Weights of a small GPT-style language model, trained from scratch on English Wikipedia: rotary positions.
Each number is 500 + 25 x the weight over its row's rms, rounded and kept within 0 to 999. Layers, rows and columns count from 0. Numbers have three digits each. The size before them is the row's rms in percent of the matrix's.

# up: layer 10 MLP up, 256x64, rms 0.194, rows 186-255, columns 0-63
# down: layer 10 MLP down (transposed), 256x64, rms 0.186, rows 186-255, columns 0-63
up186 122:520454507499522499534477497479513558501479502492488537494518513538527530479468472548510478518502565498487453510478461478474528488528510494499513442507474492522509475517485506485464476504516507
down186 128:504497506505469508503504521510472545462476509486511519496482483510504555464424490509478525525503524503528511493486434506544505497494533513514512461516534497503538498492503492491458499453543493
up187 089:512521467484513477560475516513508487502519526454463509518509489514541484491494518524519513520515489492521514417485541506456513459521500455533475447486493506503489507484495510479518494529513502
down187 091:507501459493469531479493514528528500502439496530548488517506523493430503512533505509516522501492485488484507506510532514525481497515522472495479461518491455499489481501556440504507480494479545
up188 093:487476492496521499508509529514540482532475478488454476495472488477532549481516494468536562493499489488469498507540461475526473537483483495499512565496503497487486462503512551488515478518503483
down188 088:520501483528441493507499482483429527502531523446487498489500490518464487469484505495480485515497519494476518545508557565501515527476517549486519511507503513500507502497530490486473476473509473
up189 100:512526477471501542514475489488535519462491482503524510487527532518529484461514518509503493484454532504474493454487497488531496492518498486507512475487534523458507514484483562458431510530485516
down189 105:510529501504489528530512501498518473500510505518571508529481550491477499511543488536512496485463477440495514453515485518491539531495468511510483483485477491474513532516477445477472477526487507
up190 091:521492509461532491470497540516511511542495519485465447470526535517527505474530556472472483469519473506524514474487522499529500465491463491483525504512471527489488491517446527495513470476518488
down190 088:500551486483481493522505482422484494485520497494517558525480510523454511490489491515513499521493520501445531468482499492472484517521513457531493513477469512495520561498541486523512516498491478
up191 114:526495488512543473532524490472497479481470490499519504492515508501520478502541508498529450498521501495466475491510463489502547525501510494465504458466499473461512487538466494506444516562535526
down191 125:529505484506548515489511475504497509505469463515546464462503458506507499481498507501468460504470476558488519464492529526500502496437497501451503524517490528521519489540527493517494540484484527
up192 080:548452500487547462515485504522544511496486479463481506501506510501474489472481492485453510551527525501525539508520474487540509492515471465517486473462457514481500522495528484489541528491497527
down192 083:503572508497457524521528507469518489493502510561529490443496494486543505472531491493511509470471474501484505502501523519446493499486498532492478535505483467532532453514478504497505469516512491
up193 081:528487491470480528473506501502484533501518466505514493561469518533507500410514520454513469548470529471509475488514465525493491490494495503505489485495518493488489517506515512507526490443496527
down193 079:471507532495542537501481502472517488476441497506495520480527471480532462555506527496523523472532470463505519471470540516472509504536461461476470509516486480512521482498513513510478488538506498
up194 102:513477488466523485493508498472500491504489482523499507511509504471487513526492445470517478516512491482522537502486481494473531498504530514427503526506505486520608520532502495487488491485540520
down194 101:489493474496477499519467527485503521525498526452490463468498477503513532486522530516477518508495506514487502535491477532538506567495478451533513500464492521443448467497537525503485498516504478
up195 114:528454472481517523513455515485475531481503523525549526499497463510488514503485499485475481489495525497515537421550498478476543522493488478499488526494471485520510478496461522516519473514471526
down195 117:533479487488501460488497464536591504509511522503485486471506475524498501511503521486516480475525492522503485507494491517489506485488494500475549540483494487474458513467520496478552475528536447
up196 077:524523479510491491553517491463446510503489534523514449517494525498521499513494478477557512548442483507451490497477509478482507488535544508478509466540522481504504497528494510491503479501533507
down196 071:528513513511519484519492487558539468516529485509472540455504454482497503502513477473486506451528489459494526473521487524488520520504476439503478505472498500524537523499517508516508524531449497
up197 093:526482502467492517505489486459489494459515439514537485512525478526519503479487491522469469502507519494506490544525485514542545515483525491517500472469457479480551494497505476477516479486505568
down197 084:525551490479524547500520493518516503528496487494547502503511542499471485512550540457531510469479484497502512472459475508509517520514477471518464482533534492526522493486455488485478463489458500
up198 079:532467473496455490516421445481514491493535489524478503539489509537482520503513512473482510497504484509490494513522508464466492491511480475517517495507452492482512517514539554495528474456512505
down198 084:498576513507575527503550536493488475526474508473531472464505500503532468488487481500500478522515515460497499457509474484463491498503447507471469479502507515513495520500503494515494514532512489
up199 100:509524518485504501562498466509514564506464496513478485551488489491471491543515513493536507541481548451505516501483496480521501502486465488493478521499475508499487460512485493433495491500525526
down199 095:510492520534449493532559496480505506494475469474549526472497527546492513480497485474517523505517479543475499476511481462499493495500544520509487469510504513498504486435547465513464509493487498
up200 092:549549489494504498509524478500543488529490498540477512471468490516494469472458498452524506535480493492514538490551490510536503527490488470502489464511528452483535518507514532493469478483470517
down200 108:483502516534484536441534507509498491509482485480509498511526457506496479515488549520490471478520473477508468495514529502541484484511496512430526494515561501511509507509536444494528483483514470
up201 108:473494521498499513479509534505526516485497471532535538499571503512541517483449495500475470496443489462507496485513497435516485510495540494497493488476504519491515510512473506500481477505556537
down201 110:505530496497544495477510472471543499495491513516529551509504470500500486527532492500526499481499530526462456450509448499538514475492513519543528526476479480483455489528464488498471469512517520
up202 090:491484502483481474466482508477510503536472505511470453534533519519498563508530515533477525531493442448491522459506491454480473495527528497495501495504477526515487492506500525477515486543500534
down202 087:521531504473486559530517495516497479485506479454498501477512497459529481547515447497502460506535527485514475490477509508519504457492516515540487502512481469485466563505478499511518509530482461
up203 087:496508516484521535519504489484535493483463500506460565529505495537502499498496515490472519543470485476527454491489473447535508493524535486478495486470522502522520476576505498498500536488497504
down203 081:525497536492491469488498536488492514508510476525496490460524473483520489489540511486537488483484496527510496515542510501437543517448531502452494493485480512481494520488519537468530455551505473
up204 085:522505463485517536513473518515550487533504473482512497519494517533520485436503511455474491532472530499492540506545462481537492503520495478503471472459546469463523515500521488487488510481496490
down204 082:450512516539544498504564523526470489497509506524489471501465479483505503461475469517499513511520519497494509494481527486484517483504501518466477527532508454534499494525459479545508446461517483
up205 106:512485474478529483518484446504513520480486476498529510503498483538496515498536548491498457531493508441444530511514483488505490512480549511471476447516524505514502459529511525461485528494489506
down205 097:454499488539501492497472521550462481488515561517528505536476513502461459510471509541474473508516518510511503482487509497501467504504476542503469513504508490522544477486521478523524455469532473
up206 110:474515472444506511531474487496518477516503491519493518484514495500473493501496508494516477495524516507522478404505503478485496493502513478516453482512501515514530431544497506516551492540528518
down206 103:496544514530548520441491465503508473507533519498529498489478505523479544494540496520484457478508488473459493514486461524489502474505515494495527512527502495524491525454514510519492493445472546
up207 098:509486471458485471531509517506512547547464518504489497465527525503473533493497505493516542490468513507511516516498498481477498514535498494512523520509489502508519465510431509456500464476575494
down207 098:474513527495517504514492508474535506441427488479530473501494497503459514500492487511490512529511518578508520501487496505527545503486479475518458511493494495491498534479530461463497516544488512
up208 082:515446544481514468500472462523502510489497493480488496469516505477486535514486552526479466501509553498459545478504508482570494513529510468520496497482492460494500526462509470496484499530502500
down208 085:475592464496498513504492518469510466528477496535503475542492505509539465468509479463537517492510464484507517482511498493462521509499460528475456525502497533526482490526489496512514486507523490
up209 094:494494498499491534474498507524505545510495496500511476493498475499505537502483503469501499506564515467495501504535522527526538517488520463483470494478489461487502440507502514518443489496586479
down209 092:498505559521474483482508511510508458496513494531506488511465470506528507510510500544478494482465472495510460507513447519501461482546536518505515550476460512489549484507526487503521489527452486
up210 096:510513500493536494537485461472520499468486507547560465516530478490494520494548488518486516508499497423442505511512510481541482507520506479511478479462498535530479478475482501507488509499494510
down210 098:473514507504468486500491493519504506464494539496480522513517470549521496522521486471494476533505492566468468505555512505484529482480499503508447494495478467500557495461491466498502546491464509
up211 098:519521443514531537485521527551478483525494457492465496499506520506477525492484506496485506518458481476489520454509513451469534502508502480460505506468506508531516442505451500505499501522537488
down211 099:488497497526458493521501491504513490504578525532514517537487564484476509512546498489524531503484484470514522444490501502502496497492464500562476460473505493465467519479490480493497513497514483
up212 091:499512496497527510510499480492514533529479499494504519503535499547550567487513538530453474521473481481492506511475463499537497474523493501441498500505496509468493476517491487463527501510569491
down212 086:513489533535479480489496518524505498529523475489510523496478525497526555506487432454539485501472467508535485461493525492500468475457541495548525478515491493541483503517499506481470489479506517
up213 092:506513482430551502502508491464505496557476499494514496505475500520509515508473466451504465548514491522494508479511457477523542482492502492496492538461472484514490498526461478543507513524511532
down213 083:501493505516477485476468479536515539466533516503470503509486480499508464508465524484470489497490470500489489510527510517514476530487560453497491497494467584515500501515542498518487465546469497
up214 125:497499511481529483559498508464498498517474513560483540489549500505491518517508519482532513515501537459461478472497530450491480503502511457503503528517525486494490468514498500480446474532536505
down214 142:498502537480488522505496510521505457484472530553492519540539502498484483524493502444510518520506530520470523495532478471510537489461538490470462502478481469473529480476468516504487552515506471
up215 094:489499492447537507529489478510500522515513510497523528444511511522510517511471528490524471486515481523480506502491494415489535540530473493501478513492493506491486505458463511504483465468555525
down215 098:476517570474526538493516534491539476495529498430514500472504481525493501486469517486525473476502501523482499526507552484488487495554471512512491511525500473503493503459472481495528489472472523
up216 107:527481513497524493524470502528514496518468496543478496509502508472490527482518472433531532525439539506533484474480440501514507507513524496486501487522517504494533501523454528464473478476484520
down216 113:488535502457495490510484507482493484465462488564480518529541480516451569521468499500496478494513520554483480531502496527520504503515517496543516486509453503498478513484485480517475484511526471
up217 094:497530474535506498504492511470508467481518540506528497503502545481473497525527514485568474482513523484477500497523463471481517534484500449469504469474418506520500514519486485510511465503512504
down217 089:505500511577479552498488516500465497530510474503510488477519456526525508476475457511468531496500485511502506468459494495520514505497538513454537476508544483512496519490538478469521482501540482
up218 080:523479469494485536500468485486518477501485515473535518558503544513490482463494504445533482509453515509523474471510454484543496517534508494479532482503537515509478475528477546478503497497521493
down218 078:539535465507561489488531477518499502521530494520520515479498505465508484497495480540547520478495502454482494511504485526462498523511437508507443510495491503488522498462486453501505508520497549
up219 081:463480468530540548502501504523533478526507479506485502517500498477487514501463550490521500505497494503479526435487516507468479550526494512536507493491495509516518470448490545508468496479512447
down219 084:485494516502501542487505499469471528466433521586491477518483484488506495513519490534529480513489491486496495499479496520543474491532454507501519502500502465507463527492517506515550534461495489
up220 086:498472510493530477509465525516529508502446488496516473487530496478505485474502499470501487534520541516506552461528475474534509515478486498524495517503478470506530543465506448504493501502544563
down220 087:501505492498525536484491479504510493512568510560495534484506470491517511515477516491508490484498481501495438543469490503491507511512509496450536521517502512519473446539474531490526462513486455
up221 112:511499498499503528491472493485493514509499496523505480471572494547496488505489516521533456549522482496527516462488490509482542489510539487473508496515503477489552491498463472445481467510547530
down221 106:487474518529502513498507514529510465465519523533503481522507511532495468507465488466464507494504521541496456487487492505488490519513511562498516440516546451509505489530519480539503511446514477
up222 106:491527475491516504494491479457501533537471496536512495462500505517461522495478489477526506529446500493524560497488465490471539507505518484476439485522496502543509488556510497530475476506509518
down222 111:464520463522507504519498513485489463501528482514521456516486549498498470468482541506467494535485537515493477493471532491521517481532421516502486491511568498486480510484516518515466499517500516
up223 112:490490512464512537543501475493508513499473516499518459481476503527468483497491505518507517499486485476507480494538538483458516550501525503466505446485483480542510511552504478523526486574510519
down223 109:492488469517501505522497494516511489477448496495491499472488444488508520464473542482464525515471522524505526494487518517490476529433547530492559524508501558517485510516518467490491510492521497
up224 121:472506507448525529497488527484522516511461536506492510471529538521477518525488492417512503547468532494522523516517499480503505468507494468488487485484485476508472504514512532511465487520526553
down224 147:512513523503504522520478460516501516526479511489491492510448578491480447508496551528539474495508477467490506533479526519501520457492484466510524473526478490477478503488513505523459480537504487
up225 104:481502513538485496535528506472582506493482468515527492528527492513510541477504533488476466512464480527453493479544468444460515472526500494481508495470494485491486526511508505484482497476507487
down225 109:512460485491490456517471484533506481474490513563497492554536537488476502518492520487524474506539512563514506504495514481505494498491506452496500492469523528502521505479479512497481509488491422
up226 085:575476513465501522523495487511530529486531473518476544528513494532473521480496528500437525496481503481460447499494483507526471501528502479510487483481504495452524497513508519513515500454478498
down226 085:453519516524543502500528527479537479509473510524491462473519508497532490476495471482542517470522440495530516503544512486467522508497454492449472497511456501532504507515480500514485496543508489
up227 087:500493496511508488478485453526511531512488491508529472482520542543503499502490524466518483460516552461466492430497477500521523500497465495494499464460512536507510514525511531486552487481466493
down227 092:499460484537498491511481519493486495478539496434521537538488554510488530488515492500522506515482519495502505506525507507502477521538505500545475477496484500478484474461432515512499551463475478
up228 100:522500505438514480533473472482526487524493486518523493501523506506464451508485508494529522533505515516485491523510527447460546553504522503482517498485477446489531524502511509483482455528499471
down228 092:473486559518477517501504499531526490466509493477507510509512501490475528493498489486480493487514487565516498448506489509516488499492540560503527468504525519526508505489451468521505448438518494
up229 077:521448500485499492481446506517541517456481505467488548535493517502489510505505519482514484523469508500502492500546519475498500479507498446482499467539532524541539512539534496525467507473528491
down229 073:490535440513521485527538486520454485527498516560509493475508485493512480536523524524489483495509517475477529499473516528428494513511503527470444500499502480506520479481476504508481510523468528
up230 102:493486519529525517529503438439541506502511468500524474527535534513520516500504529488556531527479529471480457456484508499512508499523444484507503515515477519500506524476502506513491467491481491
down230 094:505503492484451464503513541495484510513459496512506530495486478509515490546488459516550478481522456490451462519491533515500481506521500528458488486503516495511546489481533539463509496550492476
up231 084:502499492476501469496424514500541493508495483485533449508515506514469475533521481497509512510499501477473516470504479462466520518526499493518481448506547489492512514544459560517510478525505492
down231 083:477485511542507525546508518529499495508562542423501494463484456502519494488473493514470488484489455508533489483534470492514503506497544528501490492502512516533466514496478469514487482493501465
up232 107:510455487488512430529490473523501498500484492547480492534488491469479520507515521484555512530468518475514506501500485473497538576524524489493499528518495500479493491510462486475494507464517542
down232 106:489481503514467541487493493516508509466491484485436503501524498552485503472508515531459474526503477526484498530504491507545489458462530541491548494474557491477531514527477509500481493471509487
up233 117:510481487478522514468513500448508453470523483509509476485533531511482508472472502481503498549509488477542507464531541450470521483500495511457481507493520470526524515551514527514477478486530526
down233 119:504473464486499474516458478525469491534498514488502475491477525507493520444558496523464484473502536550536505536479497540475517514515493530499491481475533488483513514548505500493469469485532521
up234 091:509491433511535485475508469504534494517516485498497518460493536492513513432499494478522507500524550490469493463490519468536480493498459485526531476490479508516555491490501506454523510505521476
down234 084:491492540517499491537487533503477500488440490571510499521508475488527492487501503503485522516497502509494516533515476494435546503477519501463451489476486485494460502506530518534451480519526513
up235 105:532484479512523485484526497471534492488482529508491504535528477481478510485497478479523514536489569499463517483536497487492547508485459512475476545495464526510474483480477537543488449515493497
down235 102:487463440486463528526479523509498509479487504487544479466486530483488497521531480542465490474453482488510545522501492495463499520531507505509552512503518508515489487499560491470509504488548498
up236 094:500496445490525479523479458493535552488497473525517495474500543446518509512531514461558487520546490469493492503533504498520524499495465489533499463470501503495511454526471483498510482485499489
down236 104:499507528476470483497497509487445450508548492464484520471502496505502477473503540502508539492507498526534516472477514506497523498481488545555501483513500491532517537523507527481450511475520442
up237 103:514525539510498523525475486470503504503469478510523451547526522515524537525503507513478534464486484458504491524495486496494510490517535489506507461465474427536520522496556486505501499519531506
down237 106:537516472465524517469492494498502540526507497505545514469489544479509445553494516481515512481531508488516472494497505500523505456518495486518478524497516498503467539501475519465451549489473460
up238 110:471477483517487476538496495461510515532464521540535509461511498485511514494536529481525491528494508496510479495502513456449518534478480436514487544478500469473539533490520500480488492515510542
down238 111:473484494511469554456512495547512515509459546536513471509535522474485501494492527511475436499511482466500485507478507506472459522514491473475553478517511503494472536484495522502542493494513512
up239 116:525473431493540493507507485496507473489486452525515463492510496497472483524477483492514483489501475491487534510534508496485488549549495496518431497482488490490542476466540515493487480520539526
down239 122:471485502480475505502547476503512522488454530524493498539529498523487479486541511486530541504488497534476534473483515473512550487530464502488491528470501468437529449484497513511518472494511484
up240 085:511534469474479536493513504465518493520494479538480473485528546548527496493449482484494515536519519467502512511531504519524506517508481488499499487417458483517496502488525492515461512498534531
down240 074:481510515502528489519552533524523526517575541534452510487509465493525476483467498510492510523482506459536497477501478483463498517455503519472477506472473494519508500497501484503492498493546456
up241 082:548477493452487523541484510472493489504480527543527482533504513478494525469493517510465467517464513511476490494451497510471499488551531497471502502522506475495485461544510546483537465481500511
down241 071:456508517485491471465539497535539445473480485508515502465523488520474515479498506485532513470536510556504539486531510517490499484472491514518514506467503524505524471484487548486475511540487453
up242 096:495492539493567509489486458503545496518461525519493505501461459514529534492520523442498475531499490514464483498508484476512486474502504508477508533474493499509488497470508528519522434477492538
down242 091:502488501500449466507530527476507502487508501465472467530499505503471521485502506529459467509503489532514550548468498523480489490471558553492540496523530476496527456493482491506482502460507508
up243 117:530476479526509489546504497514500472510473506512455506524513483495487490505493549491502478517488476505515557483498462476520542502518556489507430512487480492500532451503515529452493519472497512
down243 118:497484486534508472501496491533519499519478503547445514502477451488459508519531480489558514512487482524461511504473504471504522457445530507510489529483503527490519474505511452516495535533518515
up244 095:524493510507537481501449471504508514528497446519509514477518498528550547479484503475506472497486464494490498494486506500501483527555494488511467481485527546496497521455525509437490527461510522
down244 090:492492497499476469501534484518485512515500538449528502480465518523500493527516526508515457523473457558507498464524517481494452470513450494498463492510506540516496553535471496509495533497492481
up245 083:517485556512505507521499500482532529513469513463487496463552500520505541435481527479517501527486513501488481521518518487484468482489503513486515506458501548491488458512498497476433471485481521
down245 084:489475487514458516511503487525529525480532517457503485508498456504488510480478456517505537481529510521512496478443514513528470513459530478570514497497492548523462524485501508490507477484461488
up246 103:497454478515514466501460451490572538529482503509482542462521468485522474504454473508519489518484535477503512470516503478526499453489505491470507524506526526484498502522470466511481489520506507
down246 088:469546496461489509458489490540513519514570502517506523466484504499515512505484513496479520528539502509541482503446482447499475471500498524499545538489494492487467513548515512489481481498473504
up247 117:532485528550519487544496505477514509490467509533540471461519556485515518490486488490520510460488520492514490521507507477512483488523489427523463484503474476491527480487470502485454484512523538
down247 121:502498513498475505503501522533490524561496514485488495491508500460481490490480454486470509503508490519503512475493505526461500481508574531476517558478481486463488521550497531452482501494534541
up248 110:500497492454517514553492501492509492500439466530528500472525522465482504514485496482565490546506525489527487512529534466471531518499498492504499537491498487474478467530477487508508456488516545
down248 120:469523457523506498487500488570492514505488520513497487502457451503506461488486515501466487524505512554504488486474497489522493503526485577490506562497524461482522542498486511508507489494479503
up249 087:539499512476516499519438519489533536473505530496519509536502512500482510468491525513487504515441487494477462478482504448487499477495503481512499493562562492471522483528510515492505506449513486
down249 103:471512488523544493492559490498499470542534464508484464465515495477547472498495493477507508495525490480527543507517485516480515512496460514458498506477441498535496529478513489505492493564514513
up250 102:504499506456491505473471455462480478554501483536549453510546519492523487505527512470535502459531483485485510517521515474447512486494530479490489512493483498525507499525482504468485464457509506
down250 103:475531527520501533492531503498495514510483495481558521505507473485445503451533492513462470526533482452527495512496523501497504533551468497488466468478504474479539510530471477530478506498489513
up251 086:563474461492525503526500467496449531520521493525496483501531547482553497488502519498505486543492505489471497510488510485501470467555537527487501502533446490522485499482517491482527460499504507
down251 088:440542505511512494481514515514576459515489512481487463503507457494486472474521514493536494487519471460520502490517510496510542520498474490500441528466526482492510484514504500521492487545522526
up252 099:493488477480535545491515503504533462522488482543500427472516519495514489460529475493505455508573488484483476502502479483489478496497476501499501469512465516522549471496488495493515501513518544
down252 100:477502503512508478541528516492474485542505445484436519512511468488557511527562515510502463494471491485469496519470519511482535501522518488527498518515490520503470517530494492482523482492471454
up253 118:481461530479525497494512487453488550484469497511495480516543514498534534482522489525509508474489546485487493526520501439472503515525518487531486477492499519454503453476467484490465472532525518
down253 113:512501526501482533497498458510527524473466484478467528497508503503476535511503484536509535516464498535517493472484485507472520513463548500433496523487520511468459477500483514459518562509512517
up254 091:515476472520482488465509478494519535504501490522493495543524515553535561466509510492503534519498494480483458497531458518488500499507496474500510476495471537526483432502462542479502498509529525
down254 076:540496470472500485479509477524519499467467512510486477466491486487519494505546501463487482505510483514500505509498540470483558548474526466530536534459489441508508484525490494503466502547520519
up255 090:487494524454529509516454525452471532519450516496508466485487477501479514533471499503485506539493481526478473499507475449507504533497504512525478489517488488463490448540518527500505474451494526
down255 091:508515485499436490498533512539487490470529485448467509496482497499508476446537515541473491474487515543507523492490512511543464509518469495476514536529481516515474513543455473500492514518508493